Part of a small language model's weights: width 448, 8065 steps.
Each number is 500 + 25 x the weight over its row's rms, rounded and kept within 0 to 999. Layers, rows and columns count from 0. Numbers have three digits each. The size before them is the row's rms in percent of the matrix's.

# layer 7 MLP down (transposed), 1792x448, rms 0.1, rows 1720-1748, columns 224-335
092:488467484476458497484492541488517468522552490461477518501491509521510559494511522536525531480462475494512453514527504512494540479483530484506510492495507546462491527542517479558519480522501508474520512454478473500560496507496508480497494495485469549504464541501517520470507497522458494506510485486524466475533484499511490507536469436466
094:481511483497495514476510496508489522547494537512539517518513495506514509495460507513473529483460531477474498468468501512505454468524485482472507524509455500492528514456504504511488521516460535533485512510521520514528484489462456499497506510486530472503515490487511485518515459539514447463505498530478570501514501489506480458474511506489
115:495491513493508499461498499550487523521564478506516466509523470527527497533493483514516504528502477478517490526486518515544477463495507522519476531504523523489485537472461480458534473462509496487512485494522532504545486471536473507509499496474467474575507534477462470476486479508486482515466499500533498531495504483510511498499468498575
087:496491535499506493467509475465500511492483483491489516541519474539546501503487508493518491489480513528514506496505462502516519556476499532545511504492471502493534504498509498515472463534464499493456533469512475503487527561528472471509553492531490464494500509505486539493496523470490487447480536513487533477494464477525514509479484436455
099:481544522498478495471486515510492511503483480497502534516509510526478508543500496531504515514526478495514455540488495519520534487519509515508527492497513477507490483517513515476486447451505452476551442507463472453485493500502491521491520503517529521468518513494469453488506526449518493475460492521445518490508503489519488532456476525484
100:464517454474485504476495518513551492514508525505489503551490532533480495533512491494478466446544508459519481524529496532524482467511500525418462481468516490496492542484495447493501485496465503479502523513507516518522504532508520527503528502505497529507488518515525464512451444520501518475470494492538481511515467496534483492489526478483
111:476488507504463504506492509535531504447514513515508506506464511515528503523534482491431524513494531508491431536475522527474487442493460475505435523493462529529475501494494505531533544511457503527462537495525523488506518506490529482523472510569470499484542484507524473471470453501495517515476506529497507512508497473481496485510500504507
100:507461495457481511575506468484466485467498524480484506478534508481509503496522523485498498524494462510479434495483477528511530464483458505502526519459506473489493528492457436498474520557516544510466502495485532493481542521481519473495454478454451500501514529516494534510471512500515520475476482489494509480500499470535453484504500468524
091:497486489506527481546517460469457508488515527459522506483506474515532508487531519460459523510473538467467511523468475460515541499513502462523526524509487503511498504465516496461522512508514504533513496489460489484514483483480482465498491471507504540538435516486521492496465532507527494455480529512498467546488491529481488487461456503481
091:443482529506539495489531482492507506522512495487510509506516477522472451502454508519456505485513495501464479515516497509464519481460479447484472553503492452491486517463481473489466488480515502549502490525480467497508483500539512513519519494510513490477532521443506477485458448516482523491496488440475509549500470534496490501471497495514
102:509509493483513513527514531518493497498493522465517446522492462491479507513500461468458483506505423488520491482553501469531506530545523518510500506520500493509546540570523520471517476526490513557462521487498508538525501493519509503472518464514461532449507462495471473508532508520539523507476516484548490511507475465473502481498556484509
100:469492528453477494521476469549463473493532505499452513532503483470549505515504493466504482501519520513509517491519433496511502529466535506486486516484565508485477471500521482553528521499479460496520486484469527518507517510514491447557540510464509499483467535489477506490505494517563514481526482499452506501491523446474535492472515475530
101:469477489497513486509464542468524476534527492530534513471506514485514477475482475485536478541520483562488470521498462500480539573492512475511525457528524518524495539501525522517503486459489460515500527475493526521491528517525480462474525519513477527519486479480489520482509504490518534534496490487511522484517512480500505507523529470476
085:510462479433483508496553508526463510476467540527491527517503470522520497527461502475479522522477467508504487503471494514477521510515552448502548511513527468499555474545519527527519518473493542480537488545514485522472530477484493486499500505499481457530514490491522517470516525561467502493485493493495554469514505516495502493504507447524
098:447511518497479503504499460528443500492542525500519477486502492489493491527509494561495509486497528486502455508505516501494486517433501474442492581481511522494536523457539540516514460479452530485518519507511492504486508536517522478480486503528537480499470496522553476493526505476525504484519519523450527507533521529484524481512539503485
094:530486512470508530519487507458471504510495543491504504524522491471475483487470480511492461499544494513499476509509491535453481454540466486478454493494518465498518518487496504440482461481519468519507505523481499480480476513515481461491533477472503498506505460475486473455501449542497482490504508542468488483471454518522487499530484517477
098:496493483478491444516443479485443489523477544506547518527456528515531479505489520509498489551489480520500517492530526512522455477492565553512524487517494471514483495487487505470507463501457524486517481541534523487499506473490483540505429507515455516490505522520502481471502527500493519545527520458496518518472486524468474500495480503482
100:514487487531517469487484492516495498513510494479551470517517481486536496527492530464531510513475479490490498509516530480461530502494529506524486503544543455468525446561477475510512526528497488473454475514481494558466508542510496526530501497480528515471509520497453456531491506501478486529466485453517457476465535499517484471503510526516
116:533489519532507539479456530500507496457476507495505466496481446471458489536509498519532538465486509528479535471511531515502457490502506497510530494486481517507523503446459478468526469519477507535444487499479513490518532526487514477475544509506465500516484492498501507548512503503512512473530499446488525506576502490482524507532500444538
090:469483505478492501510497487524511472511508531543503525540496532501534498486468532482510480474514504484442522545496466490511496518524503466525530509477490474474459487496508496497481537505459481575524542493521496497514481510517482511494549464503492521551526512520474511507524520502500521476507454498452521503510514499484452498484472526512
081:497514497532478506452492510497472500480477482445480518505479515505496496498540542487492513434507527488517508541512514495512480497532493509541490503478482552524506497488521509522514496432449435575524513482528530485515532473510477486529471520513492534561486484490491499489506498494529539466516488501553489496501495540475549500497481498532
104:471459528485477501499527479492495474490470542501491485491496541467486494497544518499498492523512488494497529524497497514510506517507499478450513510511537482544478479492518520480485524507515512468510505435536480484527505491526485493475544483494463502527509442478511488503515531524497491513466510428485550526484478549492497547511507567463
128:548475471478537481531505520459520484537484515479472475523499511510485491494483518501483511508510502524483505499480519528459481550532527498524495480514491530490500538528506497512516505477488462523494506533519471482476520495497493508513551520495531489530497519506510482500548501485551516464501529513492488518487491501503548513546490485472
104:494511463488495495533523527515458481483463513500459497483456538496508495513505470501519460520504503514472500525515503473477511516514522498512543509492489478526512498468511486524502481529538516494486474530509523538507520469481484516485477523489463492517513497475477514465525519495522483434544498516503536466468468506529508502484522491536
101:479466503542514455505472465450482503504535523536489469475517537476517497477491501498519500498517517481490500482506489493490553468492476504484492525552499507521505513502503552460518512497495527495521513495535469460497490513515515494511476544456489465499552505503524515502485503533494487485458498510499511532479529503457458511488508496488
088:450528498456498487496536517514536419524498460496457477514509510557493480499464496477437498546480486490456511490488485510467556534533507501492521539488532502480481501485480488490452525531512471497472517496482488499546492497486500492492475457502491479518499510500477498441480463528461474473481509505496477481492536530494482448486505474517
098:494480527495481545562522473489480525474504445474530561461516496508525534527494530502519474494561509464510511469559506456523450497473529495505536505483522530490485473511471465529536579515508482510480541485535509498478479446487545514532542535478458521527504509488498479512475511500489499496514513505532552489510506545511523490511492484516
103:457556491471471484528516476499512531500457529547523479521502530515490513527479529500523516528478506508502505519470481513495531497518508501509491477476488499481509511480513512500516502524530538512511511468549502501480516531520462487491464507535553526471445492502481491463536507468532499539534531510458491513527502517506542471481504486547
102:473522460476536463518462545503537495486529510476466483511493564505460498518486523496515528527509553461498506497496480494505500502500505486514511499512520514498476510525494502530504519529498510543481534507517525516493540497517487513516495535500460470515534492475521529479535486517435509527467504486512500471482512471466523518494505498518
# layer 7 MLP up, 1792x448, rms 0.195, rows 1721-1749, columns 224-335
095:555473499478494507513478517477489472489509492504476518503449508494473473533498485482482477482535503498477468473511503474464527510461495517492503481478521528529495499508476472472552522506475472496537497490514507489506518541506474473503516486503471451534500494502486462492499481463472552479492474479485498441517476480500488477466545526490
112:506474542516484498519497505501493518499507495493522511486483500515458529478511497505490475518533520460505491488502541511498500515493504511462482498535457481508538474458497530533496532525479503524511557462503509516537534447486512507522481500496519535465488484496479544552511504511545522525500496512520534465461450465496477505467476531506
088:520480526506510490519505542456491471523473493523526491506486527495491475508550499505496549487466522550485522460506557469489505491499512507476518485485461565501542471518493541513520507521521529507481437487476523496510527511483493464552453492453501491508507515482507494487489517534484485539558435460522518518513446530484493495516514487546
098:509539489481510477475523560454485553528512467491497519509530455520516458507480468482482434523513539462515506482490527492500523489519481551485520508458498502520512524501492481506472509478530514481518513534492494501525495512507488479500551505507473507471528550438478498471535490484482491499471531463528498481527463464539487511480486516525
108:532462491500496514516519522545425482497507547510496513516492488494484498481505456475515537559486510520503494507477483529512487496505500504551480476501489490512503483488533508525504470471530493523493508499460483487530493537503506434499482492527520466478494493481521473509467531498498491517534454497524505513550499510493530506461486493462
112:518491522500493499502480488494447509503507516517509478520512484504504494483503500491470474506510479504457510523544521476516492547509501494488506535507539474501504536533446476464497476481510468486517510490494440514525525512504470520514498493462484494514472535486458504491555480569526493500506532462514511474468505512525515531487512504507
101:545448523507502456510507477544507542532533506458456478509495499498501525508493454473542461474501467518521459546505498491553488508511537530485486483497530477493495517491445512456505469520511513513477478517510503475538514544476523475484440553482465524484490479449457529485511487483519541525457496480516500535496512484526506494457520532444
098:512526522482498515495474526492521457516467492486489531477465517480512455555522504495485507515501469515494548525479479472499459522551522488527542508506540442509488514493517524505479487481499476476473480509502467519521470521554572473495505457465504523489484472497492509505490457517558479484484436534509517475472500492531480471480478494502
089:530514469519472509508503581474513454495503494491487485531475533509501538496519473474504521505472542489548531501488491505497452491500514550519511463469497504475505478532510551494500515503476498493487512471481531472470540523488491473497471498484572503475473480540489497531532542492518463479459526488529515472505531482520503502511520504502
100:525523521504472508502501525523498481448490505546553481501475524491475482528515487511534539505513487484518511454482511521499510466487534497467521525489526514451486484553465487533493497522531494463511494480502484529476521479505465483539541448502522457475490505459443463479461489544501521477463506502484531502506506505454480519445515511531
102:441483487532520529520484533550509509539522483520521531501512493510532528533533521515471487465471490515493542504508536492504534476479503443496531471500436516480504484504473518472489461501481520524494546494483505509502528479488491510476505524533488529488490486498497502492515514475506490532507507492523524491516512512520431519558494504467
098:507443501485478530542492505521502504506505499532524485491477517565502517471502483527468477505499497503473493446499466511488512498468512487500520486511509534471500490539487470460524504536491488519487528499486477471514479454494467550545567528502489477505489481483499513487494490491475544533483466505492507421506488510520537475508492455486
083:462525495470488534473526550506515491477492469502486467537525477500511504482593505516498456491505482517521539489462497514473488496512465524481489485493452511527515546495502514493532499500505516486517516504516486487488512493512536498489478479503510509443493536489503500517531469496525489561477512539497565515510499485509523473494503493514
097:548521477474481496481503535474485468468515487521500501509463493499510494532512452525489538501491532481496475538520522524504525478502528524494534474518499477504553448510488475517519491495513474474462527495499517480529494478503518544511508471520457512477459472456460515504467522536512451479501495512506516513491511423481541508523464461472
098:486522473524496503561495531492484506480505498529474505486480547510495509492491511542480486519501468459501515475458511510505514530435479505488482503556508527505450480511494538495523547485477500487474502468524515473522545511485453523484457523473542480494506471550499549552525521518489510484510483524529533504499491482511520536497458520533
090:464523552516513472493546529486535462455506517480541510525451492466535552502523480523504534521510479528498526488482531469476436478494483531488484496484503463511516466519491513462539533527514531457500492527532533531504495461499516507483492482530516519493533467488511505518474510517516495493487475500458519535506494518519488443540505472475
102:493480497543543483470488524502482539501477541475518487472508521493505500499490484523510495468540512476483493522505507457522490552490484512522511492489503460485463546492524502443487454485488480525506477491544500511536460477507479495474508512521494508517438500532484476499473501476499534468487521490494525500468522498494513542501503478517
119:499450469483484524478495470485500506504496505481539493484499506507509490501499495454512527533460495493471504499516509464544518523522517538488490504471515501472480491450524509531525527533487496498464481490518465517500504557474530487489494513501475542477488489509506493517487512467499494544491483509518511496512457513480551488475527471512
095:511491533516508480510522536480484521502513520487512501457487507513495470476476459469498529534488491518520529513500508526497514534476484484485467485518499478512526537535463467485513518501489484431516487546486514502443552522527486477544475515481465495470496563424525525512475490529525479543506509512532496474512496481506539484528514509498
075:473516494494501542440542501480499462488538451483519483498502484488481484498474470535504479497475508456456482501531510488485452523540486510483505489520513552484454543533462525476491498551464537496457472522458433507482506491496502447482484472486501514445552531539463514498515502516519467510582533459499543505476509491511516517509518510492
101:560468484547512507559500509489477536527521462468502480495451469542481523527517550488490474495527525510458509493511478506481473494515514529493526472512520521492499496478486484455461509537520459483492526493465479465501493463483475493517489471532491462489486480486530473504494500475518521493502462526519497510445507478543502518489471533543
126:550509533503486484500461525507460455518481499505510492529520469506459543510519447485540509510520523482488499442456501519505531497500508518494509494526497497514519495487465490479482523484495526473476471535525471541479499475516539503473531501477487504454468456509488483514523508503497550526493498483507504463462470446489505488503506438509
108:503482510525499499511453535520496511508560489505480524492533523447483521513491504547502502458476520496536486460490500481544443478535524500492446519482474523525554509504503534510485487531494464506526498459503505482477525510498554505494507532538514473540504464455507475471491521560515514465537494502500514475511473450459512482521483498529
096:476507501527535467497506479527477536488479467484518503524500467501506479490499560467504523551527479532504462508467543494523480490520469504473497526446477509537520547527467528508499502512430505501465547513494525505481484542461458479489478497526522498497534541507495541476530512528521463457483495508489501498501459538514466501496493513498
088:468514504553470500541548542529493516490472502542479500485531491461519493525513486488538519531514493502558483510475451538525471484452485516524549480505473485493467553519467469487488509498475491485512510468468502499501483500485508482461542468442506483481493501490504493542461501469444542463486497543490498482502477465460502510498512519508
100:579483571494494481552470498528464506493551438531475466482539534532512537491486515500521450521505505505513475512478500514527475512534510503491509477513488504535477476481494500525463469491520533559454507469473518512510489507536502459467494449506491504456512506462526526521480499501482489554485476509475525480525491484558537484485509435490
100:461483483485529512554519480496493549492538509530480471476483545511497592509517501508474520518522525514535487504507489499505491530491520491466467508500509508492481526513433495492515504501510482495518500515489480499513527478507494525524490468492516483496469520493506448500504501527526523487495453539527515487505437552485506517498504532515
096:513472499465514492489464502502497530511485536514519537525490567468484489529467535498517497519502514508469493486515451477455470506528514524503490497500490513529480501522476487463420522482514507527522479509509479501522515554508509497502471507554522487497476480508486491473486500460527477522481519525495475479491502542521500497506513500511
098:487476539501524516482510506523506484524519452518513499512497522507515480470529526536517499543476483494495435496490496514495441456473441498530547482513505533506468508553505465493517478460479494527514488493531531507524475501506544517522479487529518485520465521495517514465521518497494521469513493521536518540491450497496496519439480539486